Weights of a small transformer language model: width 256, 4 heads of 64.
Each number is 50 + 10 x the weight over its row's rms, rounded and kept within 0 to 99. Layers, rows and columns count from 0. The size before them is the row's rms in percent of the matrix's.

# layer 2 attention value, 256x256, rms 0.0211, rows 40-52, columns 128-255
120:47 46 63 53 37 52 44 42 55 47 43 52 62 65 51 45 49 47 41 68 48 54 52 44 34 45 28 32 62 58 39 50 48 36 43 44 52 45 32 58 41 57 54 59 46 57 36 54 38 55 68 49 52 48 44 49 51 48 48 70 67 49 44 59 51 36 42 68 41 47 44 58 37 54 66 58 50 37 43 55 40 69 38 71 65 42 33 49 51 61 54 42 51 49 59 35 39 51 36 58 70 41 50 57 46 31 65 54 52 38 47 53 67 36 51 55 54 51 58 54 55 40 51 50 42 57 55 53
118:50 58 35 49 46 62 62 51 77 67 53 38 43 53 51 52 50 48 27 40 67 26 52 37 49 58 62 59 48 57 47 65 54 46 51 49 46 52 42 45 53 47 59 48 53 46 44 53 49 49 48 44 40 55 37 50 53 62 62 22 55 46 43 48 43 67 39 54 58 46 57 42 74 35 64 48 51 57 56 35 50 46 50 41 57 53 46 44 53 66 31 64 54 68 37 47 50 49 43 51 49 55 49 46 60 53 57 59 52 67 55 48 23 54 43 70 52 49 53 56 48 48 55 38 59 49 57 47
127:38 62 64 62 39 62 49 52 49 53 50 55 64 57 55 65 59 49 58 44 67 59 56 38 46 55 48 54 48 60 52 66 37 44 29 32 36 51 68 61 51 49 57 51 49 62 46 29 54 54 56 35 59 48 52 59 59 53 56 44 48 52 30 43 43 66 39 58 46 46 63 29 51 58 51 42 59 45 65 48 46 53 44 58 39 38 54 51 44 41 79 60 50 39 43 36 41 49 51 61 49 68 45 45 45 33 40 44 55 51 48 52 39 56 42 44 54 52 50 53 52 45 50 53 41 54 57 46
104:47 56 50 38 55 67 52 57 72 64 49 48 61 67 41 56 50 64 50 47 51 56 55 44 58 46 60 29 54 55 68 72 54 45 39 35 62 29 38 52 56 46 46 54 41 57 48 44 32 58 48 64 42 50 52 54 54 57 68 34 39 65 51 26 47 51 45 44 57 55 45 46 52 41 47 39 54 63 59 45 37 34 53 55 46 52 29 48 61 40 53 32 62 68 57 51 43 43 32 53 46 75 40 52 38 55 50 39 57 54 58 52 46 40 37 66 41 41 49 46 57 45 55 46 47 69 58 53
114:47 80 46 40 49 43 52 42 61 54 51 40 35 32 50 61 57 55 52 59 62 23 51 58 53 48 59 69 37 50 48 40 55 56 46 44 30 70 55 44 57 44 39 54 51 28 53 45 47 51 61 56 37 48 58 50 54 58 46 43 43 43 31 44 47 70 59 32 52 44 57 51 57 44 61 54 65 47 55 48 41 32 39 66 60 49 45 38 52 52 39 60 51 64 28 74 48 53 54 43 43 48 52 54 67 60 27 62 45 67 43 40 36 54 55 56 55 53 51 46 34 59 43 36 54 31 45 53
119:55 38 28 64 55 48 62 59 42 58 51 46 60 54 45 23 37 59 48 42 65 64 40 53 44 42 58 30 46 44 55 37 37 46 55 57 69 55 46 46 46 59 62 35 45 51 50 56 54 52 45 50 62 52 44 46 47 46 60 46 40 68 63 34 46 40 50 63 66 56 40 55 52 40 43 59 50 62 45 61 56 62 51 47 49 47 32 51 48 66 50 55 50 48 71 47 37 55 40 46 54 47 58 42 44 69 51 34 55 43 57 55 43 56 52 61 60 56 54 46 68 52 45 35 44 74 43 50
102:53 56 50 48 59 40 44 65 41 42 42 56 46 45 30 60 53 66 73 49 36 57 55 50 50 37 63 58 45 38 65 34 52 60 55 44 41 46 53 40 49 50 32 63 41 33 60 52 44 52 48 55 54 54 63 52 47 48 43 50 30 54 58 45 40 51 66 44 62 48 48 58 43 58 56 51 44 57 46 44 40 42 50 66 37 59 56 41 61 24 48 37 46 63 29 58 57 54 76 47 41 50 43 66 37 64 37 34 55 57 58 53 52 39 44 37 47 52 47 51 38 42 56 61 54 45 47 49
109:43 51 52 49 44 48 51 57 50 54 48 62 55 63 42 79 42 54 52 39 75 64 55 33 54 39 50 62 59 38 56 56 51 54 58 29 49 26 53 57 44 50 45 53 54 60 64 50 35 63 46 55 68 49 65 50 50 53 64 48 49 37 31 60 42 54 57 53 68 53 73 46 59 44 56 46 55 44 47 53 42 28 52 53 26 58 54 49 58 18 72 43 52 43 50 52 53 51 66 46 48 59 49 53 50 57 24 23 68 38 55 57 43 46 43 38 47 52 60 45 40 37 54 55 42 49 40 64
114:51 26 43 54 59 55 57 56 64 47 47 50 62 42 41 18 40 45 55 29 51 55 40 40 45 56 44 32 56 40 55 55 50 31 45 45 52 54 56 48 40 50 53 34 55 62 60 67 57 40 51 56 49 50 43 51 50 35 63 38 67 56 69 48 48 34 54 61 54 47 41 45 42 44 19 47 49 69 49 50 37 53 56 33 36 49 42 54 35 57 61 36 54 33 56 43 56 53 35 57 47 50 58 41 47 66 68 45 63 49 53 54 50 45 41 46 54 62 58 48 62 59 47 43 56 61 51 45
117:46 56 55 48 40 61 50 46 60 53 48 41 49 35 55 47 57 31 48 54 36 38 41 54 45 55 57 54 44 53 48 67 56 47 35 79 39 73 57 47 48 55 53 42 47 56 36 48 48 45 40 42 50 51 31 52 45 55 34 61 62 46 44 60 39 62 45 66 53 51 50 45 58 51 60 42 43 48 57 46 73 49 49 42 60 47 61 46 50 43 40 68 47 39 37 41 63 50 51 57 34 36 55 53 70 35 69 51 41 55 41 56 45 52 59 40 49 51 40 58 36 48 55 59 55 50 53 42
142:49 47 59 54 45 41 45 60 19 38 38 57 49 49 45 41 46 45 46 59 52 66 48 58 41 40 58 52 60 29 47 33 35 44 60 47 43 61 56 46 50 58 56 49 44 49 71 66 45 50 49 45 72 46 67 43 42 44 36 71 51 53 52 65 39 30 55 60 59 53 57 66 41 53 58 61 39 49 41 63 47 60 46 56 41 48 42 49 49 44 65 54 48 36 66 53 49 57 84 40 45 43 63 56 50 55 28 47 58 36 52 47 56 45 50 35 57 56 50 48 45 46 47 60 54 49 42 48
097:58 55 32 37 58 58 55 60 65 63 42 43 49 51 30 59 40 59 41 31 74 51 50 41 45 52 68 38 52 53 57 47 54 51 52 32 49 30 49 47 68 47 45 48 50 56 69 53 42 51 55 60 38 45 35 53 56 57 67 25 54 61 49 49 52 38 45 51 69 48 46 51 54 29 44 53 55 58 51 47 26 38 48 57 32 60 36 51 58 41 56 48 55 54 52 52 40 45 55 38 51 72 44 45 40 70 50 45 57 53 53 40 41 43 34 67 53 50 58 47 57 39 43 42 60 43 41 63
104:48 28 43 48 47 49 50 55 60 59 44 50 40 75 33 50 35 62 40 37 68 63 46 39 52 31 53 53 61 32 49 41 47 46 66 25 51 46 29 49 49 51 47 61 52 54 74 79 41 57 50 46 56 51 49 44 48 55 63 45 57 35 60 60 45 31 50 56 72 50 44 54 56 49 64 51 52 63 38 48 47 52 47 54 27 60 43 51 60 52 45 48 50 62 57 53 52 46 50 44 66 72 51 53 35 53 31 42 67 55 66 53 42 50 41 50 58 54 46 41 50 35 44 45 58 51 46 56
# layer 2 attention output (transposed), 256x256, rms 0.0468, rows 40-52, columns 128-255
114:51 57 31 59 77 60 45 51 38 36 43 48 47 38 35 35 48 69 40 56 46 52 55 47 60 47 41 51 57 33 56 57 45 54 30 54 49 52 60 48 60 50 28 55 53 44 56 54 52 56 37 57 58 41 59 54 55 23 51 39 31 59 52 50 66 60 62 48 56 40 62 61 52 53 59 58 55 40 58 50 41 34 51 51 23 36 50 71 57 43 52 60 45 48 46 70 65 46 39 56 37 51 54 44 58 55 48 40 44 57 48 62 40 73 58 42 60 53 64 40 60 40 42 37 42 51 43 54
114:44 36 69 54 36 41 42 47 56 54 38 54 50 55 58 58 48 43 57 47 35 54 42 54 41 46 56 44 52 56 56 29 47 54 54 49 57 48 34 65 54 49 56 32 36 53 44 39 51 47 38 39 51 61 48 66 42 51 47 63 66 58 55 41 36 41 58 54 44 66 55 43 45 38 50 40 57 61 52 57 40 46 47 64 51 42 49 35 57 25 49 60 52 47 50 44 45 51 66 33 52 65 56 38 40 56 32 55 66 47 58 45 62 27 53 53 43 75 30 34 45 62 65 63 33 59 56 56
116:49 45 10 52 53 46 50 38 50 45 54 46 35 58 52 49 58 49 38 57 51 59 46 54 42 52 51 53 60 47 69 36 56 46 56 61 63 64 42 48 54 56 59 48 38 58 47 58 54 49 45 54 51 54 39 56 54 47 43 60 62 30 71 53 36 42 57 38 37 51 37 66 47 40 40 41 56 39 51 54 52 47 50 47 45 57 48 51 65 54 38 46 60 38 65 57 55 51 44 47 43 38 45 43 49 55 55 42 45 56 38 40 49 33 53 43 41 54 34 32 62 59 45 32 54 66 43 60
105:46 55 58 74 33 41 39 51 50 42 47 61 56 44 46 48 51 35 48 77 56 56 61 65 13 52 54 52 48 45 43 45 58 63 49 54 57 55 56 39 55 56 58 39 47 50 27 57 56 47 47 51 53 51 52 53 34 44 51 65 52 49 37 51 52 33 68 48 16 49 39 47 47 52 48 49 41 42 38 47 73 53 57 65 46 41 46 37 56 48 47 49 54 44 36 50 54 50 47 45 51 36 60 49 66 38 49 51 64 63 43 41 42 49 39 52 36 55 43 46 60 60 58 46 45 44 53 45
105:46 24 51 54 37 54 62 36 56 61 57 58 49 62 50 60 54 46 59 34 29 54 43 43 58 54 51 54 52 57 40 49 59 34 62 32 63 47 41 54 49 53 77 38 39 71 47 47 47 34 54 51 49 57 40 56 48 63 44 42 53 46 57 54 28 44 41 65 43 65 36 53 59 43 40 35 48 63 58 55 56 50 54 48 64 59 60 44 41 42 57 40 45 47 63 17 37 59 55 25 67 62 43 47 35 65 62 42 52 40 58 45 58 39 45 50 46 58 51 43 41 45 64 60 55 55 45 49
111:57 74 84 48 45 46 27 55 62 46 43 50 55 33 52 42 40 44 47 62 50 29 51 48 39 40 51 49 52 50 44 54 45 65 53 56 34 50 56 49 55 52 28 56 73 44 43 44 55 60 47 58 51 48 73 63 44 68 57 62 64 45 27 39 55 56 44 45 38 37 69 36 42 50 60 62 44 38 52 46 39 69 50 53 54 29 52 53 54 39 36 50 56 57 31 53 58 42 46 52 39 42 63 53 58 36 40 63 59 51 47 49 57 61 47 49 58 49 45 51 43 51 53 57 52 33 73 48
103:53 43 50 53 33 50 63 48 50 46 65 55 53 39 55 54 50 37 55 53 58 39 55 53 40 53 45 49 44 56 34 67 50 38 46 44 64 62 56 43 40 50 69 51 54 64 43 52 61 56 72 46 43 43 45 38 41 66 53 50 47 46 39 61 50 55 39 55 35 50 26 49 56 47 32 40 44 52 49 61 72 51 65 54 76 72 41 48 39 78 60 44 44 51 40 18 37 55 40 51 56 40 52 42 49 41 73 73 50 48 42 48 51 59 37 55 40 34 63 70 53 40 53 53 58 40 54 45
106:45 50 22 62 45 52 50 37 36 39 63 54 38 42 49 49 54 29 46 68 46 50 55 66 33 63 49 56 52 55 49 44 48 55 45 61 68 70 41 36 46 46 61 53 40 66 34 55 61 49 58 46 31 56 33 48 55 53 60 59 48 51 61 62 52 40 61 48 17 53 29 56 51 49 33 51 55 47 71 58 61 44 51 67 65 64 51 42 65 71 51 37 55 50 55 36 47 47 48 42 42 39 52 35 54 47 62 60 47 45 40 41 46 50 47 53 34 45 42 52 65 50 56 43 58 54 54 54
110:53 71 72 47 44 57 38 45 37 50 44 48 46 43 50 42 48 50 46 64 60 43 50 56 24 44 56 58 47 50 47 49 42 80 52 61 45 53 42 49 55 53 43 50 57 42 45 50 47 66 39 47 47 50 61 51 42 64 50 72 51 47 36 48 73 55 35 44 51 43 66 36 48 60 76 62 54 28 53 49 50 51 41 56 48 40 56 48 72 59 42 58 56 51 40 63 56 43 41 57 40 32 49 57 65 37 38 50 50 44 36 55 48 62 44 52 43 37 42 47 50 54 33 51 53 52 67 38
106:54 37 52 41 62 40 58 49 54 53 51 49 44 62 56 65 45 60 51 26 51 63 37 40 81 37 52 49 45 50 55 39 52 42 54 52 67 39 46 71 51 43 52 47 42 45 71 47 45 53 47 47 55 61 44 51 55 47 43 40 54 45 68 44 36 50 45 51 73 53 52 54 52 35 47 27 56 49 47 51 32 50 45 47 47 53 29 40 40 42 55 72 51 57 60 58 41 51 68 44 50 69 45 41 28 56 39 57 53 57 65 61 58 38 59 48 58 66 48 41 47 52 45 63 35 61 37 66
138:54 56 41 46 72 60 54 39 51 41 62 48 49 32 48 43 46 48 50 47 45 35 51 42 63 51 42 55 53 54 45 69 41 36 48 53 58 59 58 49 48 46 35 66 68 56 53 49 57 62 59 50 43 46 56 47 57 61 59 44 44 45 47 59 58 76 35 44 53 34 44 57 52 51 36 53 52 32 65 57 52 58 55 50 64 59 44 66 52 70 49 36 48 56 39 35 45 44 32 52 48 39 50 36 55 56 71 65 36 50 38 56 51 76 45 45 61 33 65 64 55 34 46 44 53 37 61 61
105:44 49 78 68 31 51 38 49 43 46 54 58 54 42 54 42 50 31 55 68 43 35 51 75 23 53 58 50 47 52 47 51 45 65 53 52 53 61 45 40 48 51 65 36 50 61 29 43 59 51 44 38 46 53 51 53 39 58 59 76 57 55 41 53 54 40 59 57 17 59 57 34 47 57 50 60 52 39 54 51 73 37 56 70 58 43 61 41 63 45 43 43 55 51 36 31 54 47 38 37 48 33 61 44 57 44 51 55 63 52 48 44 45 59 37 57 31 48 43 48 54 48 72 60 50 41 72 37
102:44 61 60 65 48 44 41 49 38 35 45 49 49 29 44 46 43 29 46 67 45 26 59 61 22 60 45 44 53 52 59 52 35 58 36 55 53 55 51 41 49 45 44 47 55 40 36 44 64 49 42 53 46 42 52 56 43 49 65 65 50 70 34 57 63 67 54 59 29 42 51 52 39 55 43 62 51 31 69 51 64 42 66 63 52 44 59 52 65 52 57 46 49 49 27 35 53 48 38 50 46 38 64 40 51 51 59 74 46 38 43 52 45 68 41 52 49 50 51 57 54 48 56 47 43 42 66 41